Weights of a small GPT-style language model, trained from scratch on English Wikipedia: MLP 3584 squared ReLU, 964M tokens.
Each number is 500 + 25 x the weight over its row's rms, rounded and kept within 0 to 999. Layers, rows and columns count from 0. Numbers have three digits each. The size before them is the row's rms in percent of the matrix's.

# layer 5 MLP up, 3584x896, rms 0.028, rows 2163-2406, columns 448-503
099:495505466480485528519509506529518483517522492489513525491504524547515470504477549498500497454505513512490501479468475518520474483485540497527503504585550529478499483445
101:492506470519485480489444536485503495498515582465516487488467494518487529493544492507491506465471509527524568509456529497473500479492503495507454532537478534508543478454
099:466482474503456559486454498522514504478534527476494488527507499472535521466517514499488503501471491486545471515516473484513521462542492463552502570490502476497513470504
104:531526492462507495547486494464476455560523555496482512532519516533493517514488509505515502486501468523486475515483485497547525527499495479540492479510549501487526492497
099:497460574502476517487522491515488434525507488474536530487499518474466513459546522452525466499495469486495509486497489503498541503464480451527527513487518508489437507493
107:503468528528478540507463498497503483510504511499501501480508488536492497505429508499494541509537525508486478463490520459493491479507460495508502467497493482500466497527
093:512535496468468487507478511562484467477488515533478502480484511508487509536482546501450559455471498519540531523499519501519491495476509504488507520482475491427479491470
089:540448482488490494487510529500535487503515481474498511521470500504484510539486513530513485526470548508490516505486515493494528479517525525530521494474491504488487457538
096:494505473430480511515533529514510497521537479461572496529487482491512491479504476494463472487566487537445502513520485540500541501519518508546504461519487494538521525463
106:461545467478509523523519525446539531496500506455501514536589478519500493479518500521455497501520531452451498513497515539519533498495504507505513492547524506500487510489
097:483471426498520492517512528469496491503502525520509515480486481448505455504551519516483498536471480490512517498557501500498516522453477494506516473532526500497438571513
101:486510482481442486551470528492493489511534508501484497482495487455542507524493493474470549464533521512486537519511548503524489516475506476494504485514506476520493478471
101:522474487506492525520497482497479497488481525535497492505460523536501474483499488517488494507462455526491503521503462479509491480521483522512472471558502545482529524482
104:516507467499444518481460499519513464524489507465499515510512532463474500509503502495517475464447495498525498517513454501502460508473490481525537517513506508492535468473
098:491534486521495476493529500527493486536495506506509501539519494455493488534516461519500492472482451500460522464515477509517503555503499507486554506492517537539479478494
107:520536441458483510541482506509476454537513472502481487548485505542460503536503464484491450508466504524507496485513491492508505505505515511500495571485455491488494518508
102:501547455496495519469443518541482478533504515478536514500450489520494503504469500520513517490553478514418506513559511528523489522497547486517506509525514488491540463502
103:513516502510488516519497490525501477468476517498494500509519529492496470509461482527503506495492503501499520494477483500483479480527502496484511481537499496498495478526
106:536507487482543472512510526537471521521527476519505495477545468495514491508451479496470554480555492524494513487530507488435523521494516487506487519538572560468496461519
099:507529501498532526492486495527488475532484485434496502520464544451457503508511471481508472534522521548468498504509497474490526475510526485520506494512511487486579524477
104:516470510485496504486510501519532463492498513474507530521458540480496520519520550531498530488511484518532483493562487504537502468476482459522540530507553505523485522506
100:541522509535505519552487492486482506491497519443500459483504531490495515526490482495470535508541538477485523494515493452524509533499504528491494511487537531496518520460
105:525521535493552511558487492506485518535513493567517473503526509525528519524524535501495503475496499522490465469469505515510520513500487516449474484517471470501523489484
101:527453511521537478505474464546448494549496508524486469504502526481515490513521452519450472505522492514493513510506507489484526519514513468514455512505487443470547478474
101:540531516495518489500483504490515474512446456491490510482502477523520511484492517508522478518527510516518521473470483510557550478494482446495496478486519501499505506551
102:480517488483500500470424524510521479483505459504477564499480486495457511467508471548521490506493521509517468503509486508463513539517502523545495522509514521492505445471
096:511471487538495531485449497470510522508500505511482502483456509555483493506494516493543538495482487482521482477504478529504509480520483526482514503478512470518515540472
096:491498478511520504497478473498486508514527495508497540499476511526489509506479491508530493479510495499513528469487477549495513448516525496499500499492531533510512466524
094:532491464526463492482520506473508481519480480485539491491523535494542488493499474488447498444532523515465529509475502507491513466501505510490538530524472509404497500491
097:505463541466493482512460482501490475509488521480566508540467487501553558533477511536517514509499542523538486522465498508497519508487497500493474453505501499502539503482
095:489550500492511508521494443457531492539502516496471538507461522537511466531503484501477535473498519534497528512519469511529510469535489531517531482503493480520460484456
101:524491529484521469536548506500483498478521480491526529513476505488508514530492486525478523484484494565515514491503521508471494525486506453507512484523515507455454500505
097:491495512472523481467436471446505475497475479514517513502477519506485476538471502499502526498481497508480512527483498520512503539522485469458503501562463487483520485446
106:494460471494483544519499508513498439507539510519497481509506551473493503512506480499474470476521459506485494472509517480519510462476460467520520494510478536454528512479
102:522470506470476512485475486503509510486497509502504524481482521498475535517463455499535507494518475516501472524574462495508508492489482473519517528486500505509477498506
102:531525431506470557516500531503558466490465484507487488513481503547473516455495517470507460492485484511523441482525499500505551505476501439493454495494515490525466501493
102:502490508492487519518515440457517472502476503494460542553469494509514522496513485504490515500448499475481512475461515467490537466537455509478523537496537515455520518470
111:502502500493465503500481480491459474513542492491556480523492482533462515488432482510484553530466513479546517470524477510440543523511491458470497480541506499441475490518
094:510488477463504487510493492507532507451489559512537511510472479514476469507486492532503507476515479498519506489463502492496450481520527496465536468488500525511526518477
106:507513511514510555536478492480520519506523474449466485513490517525496524515470505506482478498493488457539509521498479504521485461499488518456489502498497539502490520550
108:533475529510458508500473509493517494487531487511521490465509517486480503465478485453491528472526488516505547528514501457530500513502489491475494484482518512483491482465
104:457475504531514531474458516492498507466530487544471497495499480483469477527515500503485514516512478503489513498524538498557475460496442497475495457492480457494450490488
098:508472496485459499507459491504535515518494524501478509507508490515460494487466519523507459527476548514496532531493530500528477540497455500492497543522498552489515496506
097:502555424509477462474502471505527473523520535511511508486512529531546554517493498481490447507464480505462449509504484523521497482543511497509554521471477474555547498485
092:453461483496450508521507525514524503477429535484528458540455489490509518535503547512507519493492548496517522503521473524503482488511499487455536517516516451484518485461
101:518506531509487459508561519549481494487502455518527504539525503478497536482522476554496509460468483471500542504542492538478476485517474477467473547519481496492512497525
106:499507516467488537526488472529482512557505514495535502539498477509472537487510497464495518487548462510463497517536506446516497484492487458479503499502487527493479460497
097:455521476493449491509484475492532491542556511528516506483500488458495529512488480457472480505512498498535504537513494516446483514537497546498512499543517473474489462502
107:525488541514538541490567485493504461535506523461524544513466511494493502490565520507518489508494475498508516504510505529493477474544507487504485528503496525532501530459
101:475526467486515527519510479506488489469516532512522536507470481481540525506487472506447534470515512523475490475528518510507494487498491501481558551538513452469486520507
098:515459517529513509483485521496500492506513544510519546548498520492515471536522537525510511472495492508490506501500540524521502475481449507473492538516530543461520522493
095:476512527515471494508492509517514489509521503505503508449484523470522533608500519464518490534492549505545528556513470474480460453503519522518515479521498528480503500465
098:482465512466495502510469498451511471523487509528508506489488500514484465482455519481458514516517508503503496509560513513496509512510486494499479515523489530537454519474
102:492498525486495531523462475497473490516553477503526520484476449511532537527527533507485504553476462485548506524475483499495490516506490484490521522537543561493453530499
099:516523518481504495512488510520500503489446459468477496531496498507536467495443482476520531499454501456488507496499486515523480502496522506482491519514511523490457478470
094:527465523474561516480507548488534486483486524470486493532502497494492501536534529504501451478499519534503526507526489524496466502470484498477497554495542519557503516503
100:512506456457536530463515538506517470500517494482489500477497480527452514470495485495539477472524486554513489517498460485449509496503496508513495500560534476514490534471
100:474487462493573525533515476491494474496510534491497485544502552483490495524475483530515447470488506540506495481518523476484476498501554493452486473486548506491515513519
098:482479502461507509508507517476519499463522490512573523515441503471492536487514483531471534478522503493546485571496492519501507522478542489510560495487524524475480499474
097:478534486497507536464522529448532456487493441492454507523490520538480551461496541494472489503514478474506517491504504481464545450487453530515521497502516490499514505549
105:483508525531462476451504476479506477512480521503507501512447504496468547534505493501496451488522490501467506472554498507512478486515528506505471506504529508530485522458
096:555534533510497488468540520461500470509480531513512559539497493502493513468545493466522504478503503472471493451510518478468526472454463519507525494499517515505467511495
097:481494501458491504488478546487523512493479492471474523473516514502494509523478508539436513505482479466493502516483549524522498522483484486528497499498571483504498532489
098:560522526525515560494472526497514491495472508558514480448482479564520536487506496496520483521496488534528500497531521504495514527513495512491506531507523521505453495508
093:476473476468468484469497496516530497549475540529526486524473536519547507564526514497440506438499482480466489531489498495512465511520523480498546520485513491461518476475
100:513538493501457501528511466510499468529494530452537537496468567501540524506497505527515546488483494505465490490496482468594475495557503506498536485517535554517474516523
103:477550481494504513486479527556539513483514516420520526481509502499497451541452516500468493490500516496461496460503542475488475490481510479493504475512503518499511502468
098:530500534439549523513465491526486491527510509515489472469501508500498509502517488539511506542543495503501492484534506537480494504556520508500533510486499527501492498509
101:519534468502509525534485519517503516502554507489536485575494503502506515520481479548526471499499488516519542443498494515497462492492493490493537573498487502480515523481
090:491484516503504501486550512490509501503507481475526491514493512490516479481507502510518474532519501505557521498557454509532483493500466519504514509443583522514495531511
097:499557488521510527517445513525528496509473512522496499495476500478487501488461537508429495459486468527504482526523482449479498522485496476483516500517521514485523499521
099:536541449489440501501506569513558490505447512485501498470479510519480575524529537532514441504507534471529551509509482474543532453504540480512458522509497487474551511531
100:488478463486529495476472465508466477518495510521514516487516458464488479493500493493472472500483464507488513501516508501514532532512455538483497507529472498488501480468
104:513507538488483501461476529497512516522504480507516520519524512477533466479493461526476507482517540481490560531481469458529442515478497477495516516531471499492467450547
100:519514523496480522470471526517480529512471493476524535500416508511546527492496493516485481491502525501482528497543522517484538516532534489474479483512503469479505500487
099:483519531475483497465452511481455462475507489510464516515517478558475536485490536524520488538496455426522501494482519512502503468491524510464539484489505493464501487490
100:493494490506467490477453530475499518542510488480503493535519513536492466477504493488487525489519542498531516503480496469485531531563504512476473456503487500497444467485
100:524457483492504487492491511485503485548455486512506503521477530512515469524522512509468526491513490563505515463496578480467525478498466545473476492521518495481500494473
099:485505479547476538518475500513546509519471530492500504488547461459520456473513470522494512485474469538507505504479532511463498491481495532462519509502503521490436460485
102:474445487486503583506513500510455514528552507500508515457520475497482512518496500484491518455524500538533524509473503481493478530497559507520541505483506490497531500485
094:504525476490463469547510479489469454488477566488513511493440456500500506486523486484503509458471481479467493520504497516488529525496499473509553521515533473534514485518
102:486470488469483486527480515515463449543496492500526476509551483516488488504510521520488496492505522508529503472488512551456471460516459503520519442510526509476509517496
111:418514505516494490453468503505579486482478512474473495521466518497468522470508464502531488493478518498483557552484523481490494500474528528534493531534507440488520491486
107:500504527505504468505517510490528462545516476452501464504460522467526524514487480491527517460482485486439503495489480506491507512488457492500522517496476509509468489491
091:540513511465511523514498484550523488515482504497500530482481539490500534514487459503516559466557473530488486465505510467515510456488468507566505584509532447552533557504
098:525474476464473533512511463525479491485519508459482498531467481504476525485524480517479482481497494521520497498508498507479521498517517499495483540516509476550486465498
099:492476498500456508494491503473457501506495524537494518516524450500473512530476499536493534491497531518537499525496488518514491459497456541486506565542491483498498533504
102:506489460503486512514493517516522490511467515492544498449482459514456534526468505501529488513506523508486519517516474513523465428446520516532529481501502501445531497513
105:534493457502426490487489505470477493484535512491525519471481477488507503530493484517503471480538506488475450448497504521487504443499463534482462496499484520507477512515
096:467503516491518528514497546485466502501499482484486556499473521506533491509494527516496507533468510472453489506513530501524480473516516491516545496492500538481488441506
099:475506506476527500505517503485499417519509492477524504482480524486453519531500520525471490482496447523512474479517528467478508491487489467516531510491511476520480498504
101:456515509487496536539515532490517489527511545500477489460486509465479516498506449497520531458516497500493493520535490500447516493514477492509495481488527489502514438512
103:518496505511468533518509521511533538550505493486508556481480524486519496493480479482463522494504504511500494519497478520504508553490513471524516545490504553538490497532
097:535495464476494504505497503451501510495473480479534508529513476515472520470521477553479470483524525499540480518464467454519458545533540453491529505557482516496496509475
100:518499485487514536479501506546498424494512509484478456519457517510515474528492519479506516438481521462476506491497538561499483458531537500480537479523551511476501502483
099:502491519466506510468475524505493503471451512514489493482494511478510519496480503517524493500492525523536503466539474470465481475505532491547500477499513477518485501468
096:473476477482502490510458503443447516498514500483539519490504536506504494509451489485514517465505521540503504515473520525500507479512529484511482515482447501512507510466
104:486500523499484489495493475469494472507498487503485509490516477519470484508510479492496418458533504549491538511495468511488534483516514505497520534524533497499546486518
106:539544520520493509504485475449556470534550507526507504479516452506450515542504523510522528511505426502551508538467469498495512486504484483534509505459496499474522499490
104:493500445527463533508516509498527493475426516487532527503452496500455539479511539467477479502526504505520565508510485487511517494518547506513543499486543478500502474477
103:478500475480472470482493490558487507492502460529530483532522479478504516518496467498532507470506500482497497520501509505496516460480542512483507532497485552491522509469
104:532529494491501497490484517496482516532494526500476458482446494499511531526508516556502478489485512529520506527463474493510529506488495482503512511500528505498533505499
093:541472490496529532550481539504517494501518515533548493470478529465472510495525481469522485514477517529498498520504477460502483504525504475501523508510507517500462509507
097:514508521485482501492521516492499465487530505541531510498488477521497522532534479509503521484487529517489524533481538486571508535544484474542526507522499492485482532493
104:483518453513495542487491511540492490466513494512514507493517489494498536469498546464462478469500476487515500510542509499519472488487487494506496511524503519480483504428
102:483488511512486501553462511488493511501519512517532516470491511505484508532530451485486470478491529522439531438539521502493499468484471496520564509543504491508488494473
089:475464528475508510491523487496504512511504497441518473498467439530484476536513477542490488478493505504434520519504486508464501508449499540529509523512538506523498482554
101:515540487465502529526503521528510481467524478506485489520466433508439515530492538491505456507547462519490484500554497521500475486488514487490503569521487522489496565510
100:507534510515501453488484495525534510478472519480526492505489515522461537489493500489497482530471425559486502501496499494519528547503462502474497503514502463490499526472
096:528479520515464484495474499523525543509521494459488499487442469539508498496523470524532485501514501559556517498489466460523498514479492536510487494516501489473449500509
102:495504475510506470521540498470476492474452546529503524495485521497447485514495530523503524495514513510465495525525458506530536447479504528516493489515511514512567496514
105:521506521499500495496481501550542523499469505476510487499501478535473495505501501552533562465480499530514489494492554503539484510486459488506530547522517488500527526497
097:521515481524485565493483510462503456497469525447516453535458505526514508519507466503512523482523524477515508512504469522483495457516510541486549533517500543455517477473
103:494491484484454502526493505552524498447487495491513506480479478506498544485528520480545472515527491523509507500503493482481507493493540547491509511557513479459532511462
103:487518431504492480490484495533520465475523543565490488446488492528516491504475470546507501494503561553519501472535506513546510519483486469521509543546511518497460521462
105:469502481471446487486485531539524477502485465468540502498462570488480494525487488499478462503533496545516462497507546452529487490517492485529504512499506466440462502491
103:522514472479534498505459529475429499490461520479523504496541483542516475490452498488485542453507509496492506489441506456461491509562512507493517484468446513497520494532
103:510555486467532497528502479536512486525490546489519487504459427455500520525478518486490516459504459476524495531476466487459488482498495493526516488512526474477516532532
103:481546474477542502510487479495534525557484509474523533448477487536530494552502490485514506499503497543517500503502484520497479538486551512495508525535537471508509513475
099:507488503502488491520503480516547463523488492487509551464526513516518535517510527514523495515513532562493479515487478515434502511501459497521501507492551498505453515489
099:533517462528491480451488489491530501493511489489531526488513503542490514511517498507500507490519532483476474496526466540470495472530524495538520512517504531456555475510
101:524497455516522499545501540495468510495529487484528467499489502517517523480460493497532545515536522491499520469494521536556482467550526453478501497547463529471505503466
097:460445498507482488505483502470525446490507522514493494472453534482504484475523491478490492479523508551556526536496523477481523448513484492524492480494489469511465498480
097:503549436492490500469509479554447484506530474549498487540522479477506520511439480514459460493516536526474473494462478520527493448513501460463473492491486479471537505478
105:489484528437498521528515553493501504508503487495492547506471508482503511501482505489503497505511558532492512474504454483538488489480548436497505510553486501460480508530
104:489526495505449481498465491512483497477484531494467487481493492457487510502482487530517428495475498515480514544497466529500520457484492449481505442497476520509492474497
105:471482460535522512496497482557503528485533477478505493517522502535528511550516486477531462489483517537539518554500477515510526524508488441478489527513528495478505489506
102:496524433452519471507495531540493449512514501521461517510467508502483544509496516489446560512454540513484529502532486491459532511498515470508487477487491511523516543513
095:508550498463475516532514492484498495491509485479510488487483540524493558495505524541498485486490488486512496495488445532512548514525470506470479490487489515502532512495
099:526554511471472526477532512506489465472511532492530495482532552512498507482550528537485521460519494494479526521476473489490482510476490483519472499527477495504485518477
104:438488530493465492497490503510509491466525501508484522514513538489492468473495523516507481505544472489522498480514463485553510468506515506503502498553485485551508502554
098:480542518521530481496525509539463496508534504524501496489513475499496489518492518517466507499504507533458515488500498489489488512494483511481499501493500545493491461490
096:493500490462509528498476505468490559505543535509526479539504508486458517499502518513497502507447537499478502501509482499494464492503511484492526496524511513503480516519
101:498494481545483506482464488487499436473503502491539497493508526544521502504483467466478486486499518506500518486518521525471473496558526472506485486522521535552518497511
099:473515540485470508480474499456491489523517467449546491514521508528485563489502470522504500495500509513482517539520470543469480483479515539501506497530507516539539483502
102:552483529525536525525445539530513501492510470509526518494527505492485509484492534540468504417463465488481528470514479488533502493522471565477505534496502518504514483502
102:508503513512482559516460488501486509468487492522489522514527491484477561507535521535490513515478490517514480542486466484483515505509507518543466494507522487502469519496
098:531503517488529489486511482520509498534532473490473506512471526498476507490496516507520486501540515518530543495453476469521542528520478483501487544488488543535516477517
101:475492519498480510489506493467465509501506457504505529480503478467498509524501512545515502500473477539486503510481499491505500544474493541484491518518517522521463492456
098:538544515520517509489499522516519515528494505456526540589456518537517471513516495514490513483482527497537491508523493520507494470498514482498498530516523520515495510520
099:487494489501524512498494496538477477499495553487499540480530485550441541537522476553498546504497491526526437518522519514516516481554502494496525533499537495493513483510
095:525480482524462513550533487527519501509482484513519497530478513488527470471510496506505513526496532521487490539476528456480474501560499522456527532519478508462468465488
109:498455517521481498495481549504459530505512526487497447496480512521475521521512521525505524504500489514492548530471483492486542481507518466480508479517489521453491540499
097:451475484491522459511477474504499520485502519486503517478502442486481547509438485517461476455525508482480482495496531484491545474524478454524499506492508486482452458504
091:516550462468517535486499519498483500508481451523513477491480498494518475472537436489491477534482479542523479497525511521499541516491505509530497517506478484518472468479
096:510479453519492515513514512486447476508467545505499563499438501475459501486507511516468483506475477499554524499464482463512493434498479502530515545486546493500503502465
098:497523495486537495533443537599513530532548520421506503493521520508462508491495494516513484478500487523506542537502482495499470533458499512482484529531517450490532500474
094:514480452519541498496492548513502471501489503477536500518511428524472479512538520544465471516503479516526475481514542516530505492497477508499554541534499491512480517505
099:515478496478522484500489537509511482485516498505502545461510463520484498493507544531450497467526490522498487448495463542497529520455524501497530522487515519482496523515
100:502515500512489478490460514580482504546485491486486547522479545481461495489491515513513494480492480506477571493482473537505441499512525480459494501533487479492535455482
099:474564498483468511449496500497507514541528483480545511491528468529520560509504506505493510539513463512514515497531493489482518528484507530483549455536478524477510499492
099:508517502462498505528477504540497524497498489494492482503500491546531522522463466481480517516542487475470510512497448467461534492491493487466468519508490550485523553475
104:496452475514543496519501503553524476519481464457540499550479501513487460521477550505512525488525540553504554474479532488467521543529505512498487485517484499455547507472
108:507526480514478527518478511529508468533575490495499494474526469520469529521458491491505499517518510516493531511502469462497491499508490468492487478529527520471485481473
100:519504520523529512527486509519453504495457462481482478521508520541517536514489497500508536478520548515493526529523505519451539488497515476467497526527509477507484498493
105:492502468481531526503494476499477493494531499499511521450484561514470456471510498488499523505493500513480506471533455474455486484512522499498495520498493497484550537524
100:507511504518496489518516537496526518510523466459505521465581485476474497491517508475502530475460495489483504497518488459487508533536486490497479542482495500470457489482
088:491440516501466529468479448536534488478465488485502495521496519536505508457517476486501467433524507550429500484537497490539476453499540478471540497499514467497516503447
100:540482519519508524507509539486484489481438519492504511487469518498512490531488463517459481530489482466512527475497506513522482467489495554548521514470540553487491522453
100:539449463471499504545521476495517464497498567498491506498474486514463481477491538514493471471499502485482555489511524492489509516527510479527538472463470497494497496495
101:491475494533457515509480519495472470492462474458470496488505437467488514487524539497460513510514511517472477478526451498448486493476509483507517480498499481541490487497
098:506473517476504530523524504531535492472483494495476506541486495502528532502486510561486504504502516534489429497483488513520503493512557494496489491491538528496525540460
109:499519481480498507530532524526493452465514477502493522474488516528506531533481482489491489489496531509462517507494496493465457517489502461533533459508466523456500473508
105:505497524504460467500439492550500487536482484497534562501496459511533483520505554518486530489481545482491543542482463504476474495486511495487509472498550521459470504484
099:519524528517509472486492479513463474516526495505447530482562477481493500488495472499502475484514492450473517496514517518435492534487486468458476521524504476509526496500
103:465513533465532504513487482510547497491553492488495507524506472539517505492476547471543521474520510501503519499491528521497520465505480444418505480516562492522470500512
098:526474504452464524515501489496494459498477517509494501535459498491552539475519521488531495511483565536516514530508462510510482473496489452488502494513517511541498533478
098:511539489500491479529484488498498534502518518477528509516454490465465490469474557506512493500537523512501551506482475443517476513474487521502534490547549533460506518512
091:496500469478533486527515519464477472484520500522504509528534494514472514506496498486499512439482487449481534518488532480485499517496457504454509505550511523472477500512
102:445449458512526502505521545491511462541479504494537500473509496558490499479483531507539530524523506501472520507472506485457469456511511491515520543504519488513509472525
100:524480451516488476456464483508496467484512461495519539487486481517529470525520548461501493502527465510484496514457443488495513493492511492464513518498495468532530495529
100:478525501497531495529469569480534441478522496508509533525536507472526489482472484523521491481527469525504478476496523494535512469508452518515512481509487488502514472476
101:529484489517492541477510496507514491479510484480517476489520482498551502486484538525484476454529473520469491499527441479474502497521503445453518458473503494499532518510
103:483513501492493475500436478519471505499485531468490478490496492489544511545511524499493473511518492495517522505521517467459541537448547442499512485530482485470532502509
103:529538489480519479524472503482488440498509522531495498487498494489505512509467503502491482487494516485525525507559534501532537560479473509495548515505497524522499488517
091:477498506515516531513474485477487480499515484485550469505493518494469483484514548502498515508487480508473516511512536489520539508527481505505500519512526511486449505493
103:503493520486526519483406519497498510489485500477482475501465497520470536546483508513530514502482476462450492499486457539511538502545494503528503462485474511527484511493
098:510495520522517465531513522509496512507503519470473504493460524527491511541450483493541491479473507493494508463497469526529505518499494468449470459502498502487540500496
104:474505461542531519519525499464482485471469536461517481497472497526499542493453493577551488518485469528518526533509471519524500527546477499467490562477508458446502541471
100:469487498543490523527482504463519509477489485496494503511505511517490523502505487451443513497490533531540493462520524518503522465558481485490471492536499515492525487463
095:516497492501508544518450517511499506498477502534532470549488571492511454516509503524519504484538457505516517543506496478514543483515546475500488487520487486484502506516
099:500533498531521502492526482527530454451482486507510489479538508549492559517518547491471494472511477523521501500512499514505500458482504517545494500499506526510505524554
106:443540537510471528519467590529482515546483520473518470489503476488510494522517507502485526475494537529489511582523467488506481531516498510517478503503487461519492492500
104:484514478500510504515539502494470461470480497502487528481506485467513489562511525487497505511551528520503517471535473516504465531486488516459519499517536465521491505550
100:497504475485484536523500506501515477557547533526491525501503506469475531514469521498456510520443531520521546536466515453509474498520516510513497485529507521527498505485
090:477516543507485564504477516489530471481492489521511515514498507472514514478492493502465515536544508537430473509500522486534507497453500452502507462471484526521491519492
093:505473476489510512502482513484493488549534526485503498530488479549494476565473521519465498487530543496511471464502511482534473452475502502496500493550506498520468516550
103:533511506459531528500506509499498525508507551488554521535493489525512478527496529512497532489493488512507503493502500495514522484451499461499476549547546492498482509492
101:512509502511441515493487470497509527516563519499500492465454533453521529548481511480523512502523458512502527474470495511547507491458492489521515455499497463527492479480
091:515508554501507532486468483492518506510507521489536510485545522473480466477489530510480509525483509529489515530514485481563517483498461511513524538532495520537506504508
102:518473483507454492494516475505504493535491531511482485457451509514555537479497458469477521438466484511520492465450515491485428503482488455486492539491532533506468463525
098:486549495480496505537518487529483520536531490448522444518500524490525490491490504540481496498521502491524495511533469488528454506513489473531498484499516478481448515457
101:506503497529445505502466490520500428492476450428539493486549508521472507524453506518508530496516486514518530459511558479498478501535490471471528489516500512517460459509
102:476474524491527500502503526501490472497497512498490473536482522501530533516506501506524510483473468508549510493535482450497515558510507525474519525525465539499479521492
101:472523482500496458556497497537474504535490521497523463486486515479519494546525479542474524480483518473475494506568505493552498493496496468529544494504515501515493530520
102:534542483484505529475500488526513476545503557515548513533488503473535536476507505484504526499502513468518512496533486509490500487512474559477530503497508469521535468519
104:523523495483512522481466508530507501524499509493544445503529493531446529526460492477500467474527521443471515514519501486497493469551514482505504542549456500471507516508
097:541526480491474505463490506485509504486485477503491516509512489502468534463523444532474535518475496499502534499509468519501514503495472489509494532524488473500457505475
098:539533542487477503475531497511520512510491508482519524479461498546500501479523577511462523511453510495510484521489506494491495484520484489490479516505509494501516532511
105:509498515492451542496444544525493481496503512520522482508493494540511507479480461512453512516490532525455506515563485493507500466504505503482477533575497497493489504474
108:504527510473496520499487522512514465526534512463470490513491467517516489520488528484519519502476534502441557491463500529445497441521478490471485486519557528483505484493
099:505482556521495502452515574476476497514576566496475495482506565472538462508489495556472536462502526489501532501517521507520517534509494486497490519496469530468495471444
097:459494512529435520508457527477481487513535491513515547471479468509472506509463495526423495502575518487533491509492470473521496516511476550507465468509496484488472516489
097:546539483451457512517510509536507538543505498474488514460508504486506472516499490540542497478510478488494525489491524482530509491509491507471497508502517474490548564483
104:517531480514511492531512529525540484502540494529500516505505539516470517475441478501453540498536500505508511484494472465480490482558492462522532534519454481537543498498
096:511506501482482519490489480447537492498482516494522506493506474508489496489506512482496492503507502510511493477518515495482475503471498502518535460527512505544469490455
106:455535447506519502498446536492518496503510485504478500498509543529494494499504508481515511475524547473481480471509484510519526486465503523523503532488520503516498486460
096:487507506464539502517487465508555499565529533511551514494515464518492447479527491529529503483502476522517530468486518464506494504488500519530498511522509502495515478444
100:502514477533491462494516556532460512522514513481545448496515508531484505515485499497497530476565516534479454451554550469506456479499479525487455493508472467505486476478
101:490450451498540501528512534461474513522490467509473494501530478469447489545547516492496524490513460488477473506503500465498486514485522490487490517511506511490428490528
102:503472473493494492517480472533496500541466519483520484498466512535521519496499468495501495511519445476534487502462514519483528482509493482463576465504516499564517516494
097:483525486474462495512496527523515488507494477496518511516497512468483511513488544491448430472493500519442533536515478488514490488485512530540519491518488493486525506496
100:454580494512506457485492515518499499583507499493492539543493501485502517535481483508478538550506495498527505511497512532509501505500545495518453480531493500517449504510
105:496504468491496478492510527505518482505536516420446483506490478522508525533443486490479487514518529499524502496520529491493467498449530440452481482521496501501493517523
100:471493508486531513534506524508496532587483526493470500487467425497500489516452504490477511516487513468519491517493540448486526481486485522473566497470475520540547486509
096:471552472476482522498500479512473485475493488520503489502498488503463542494501509524495502503473516492419499509543457488474474461544516516514524487514512469473477515532
100:496485533504508472501475496488519500548508524474494499536503492495485551492506506530488528492502454531500486479466484473507503467557494507510507522499466517497515493504
100:476520490479514499508482507462501516530544510540483530506474507529495518491484512497489517521523462510477516494479542521543474476503520500512488522501484506449465509469
094:547480529523522506453498514499517504463483487481500532522496532554505510491533467500502484498463515510501500499508503495522510502491481524491536590562479513464451510510
110:478475488464498485529482527535536492510492560488492489534509480510484511448499484479517513488477490484523535507499473488494528480505471530510510497539547510484510503474
104:532502482476512477505480478513455463528491491467448469477487515475477475489517537481506523522473462487512503492471508498542479510494478514429481458505478471496537482463
110:455475489524461497529521526499514460511524475492477486470515468496499485471495561530473529495466513513488501480516519545470514480554515485530508510526464538504450488493
106:520532508500496505471480488543500538490461470498535515532493487552503490504511540490503488505547512488523484513512499497437511519515500506436507483505527522459514496532
094:482485480473489506535512490514565486489484553503518504533464500497480477494503496498503473471504535511434504496570460520519459500563487502490500553523548521522464536498
098:484478472459501501446482514536508475497526505494482507529506492491496510518460520479510534475487496503483509552461492478495445504516469496529479546573471530524517472504
099:484557508492496515516485520454535463533514486473484493485499492497488548514513501534506529505477527497528517510518537487460510517553526521489518520517511512494546532498
099:483526457463473533514520502529514493509519520486452478501486499463516492504478512496501500512527471510522499511502485469485472501537489523493519513556496473462490502476
099:441469503510508533498503511558474461451466469492508506494483488476477521473483528529490524502493480496481535545505499507511460461487496528584503510482542539467517494532
098:506532521458500452466493524552499510497540542469487548536512514528505565519469453492513548501492498526492505495464493447527499522528505479542489543477515479531485493467
094:491464499504501471512519496521528486512536507481512502538513524499490481465454487486503507492494464554466523519515452533514472480445538475517474508462468488486465466489
090:487539475489517442507493501517536474489492467486487516488488505542474507527498502504495517510467475508530477480477475516460515500537532492477517494534489496525557482457
105:437474475510495522498501494527479528481531488537533496492504501476522517516495530515469467491471491481494493455546461531513449457511494474470522534496518508472514505510
098:524516496553527529485459498542494524511578522447492497521488540488491529529467478537515522509534466526474508473545497480517509461538521474488505470525478476500491423525
094:514473501506494471509519487522494526473517503498517497553496512473489474494466447469520500500537516491514483535503470488471531532556504465522479509521491519513483477506
090:544492489512523485491551536486482528485517506498514519507487498517522526527522513502507512453495608557490495502457551518534419483519516531507532538520476514475474477422
094:509535486510521497526492532490506512492483482517520514501508481494432549528512511492498532477495495535537503499524515504500483512511496505501510516556531495502490505487
094:514529460541518514540477493499522516479513507469487488524489488517492469526477516517494510483466514500506540519492476504522536488549510505474450537460539517550506487526
101:562497504521543519484509488485509485513485521492510508496517474477499524479497541517533525533510507512551478452508470473512550501573525452455477543511496534506469511509
098:488503511521495510539479512506500451559510492550565503487506480477494499510499483521514514545542528517538512514531523477499464528484506487464508525485482507486466451521
092:483483509450539511457485485493489469502507501500531501519451516480479544554506468495513496500524475530473501474485438519502481481442489518480517521521470515504518492508
095:492527481495519488520492496579461482482481483522519485473535534564482514461471516522488488505502467516479487474520497480520501479515495491465509489473547486493513477472
107:476504521445513503512492475502534495459524466488537562510487516498503502495493488491486541475517466525496471462494468467524501475480484473495525518497511524496469520516
098:507525514496502508493495517485467480519504494483477492511511487474524557457463520525495501511499529514487513525459476517538549441510522520488521498513535524522525439539
108:489496498529508512525468478497464436482520503485462504510464475541524533491512528530473476445478506499508522518492471520482539503521476455486485483488527475479479516484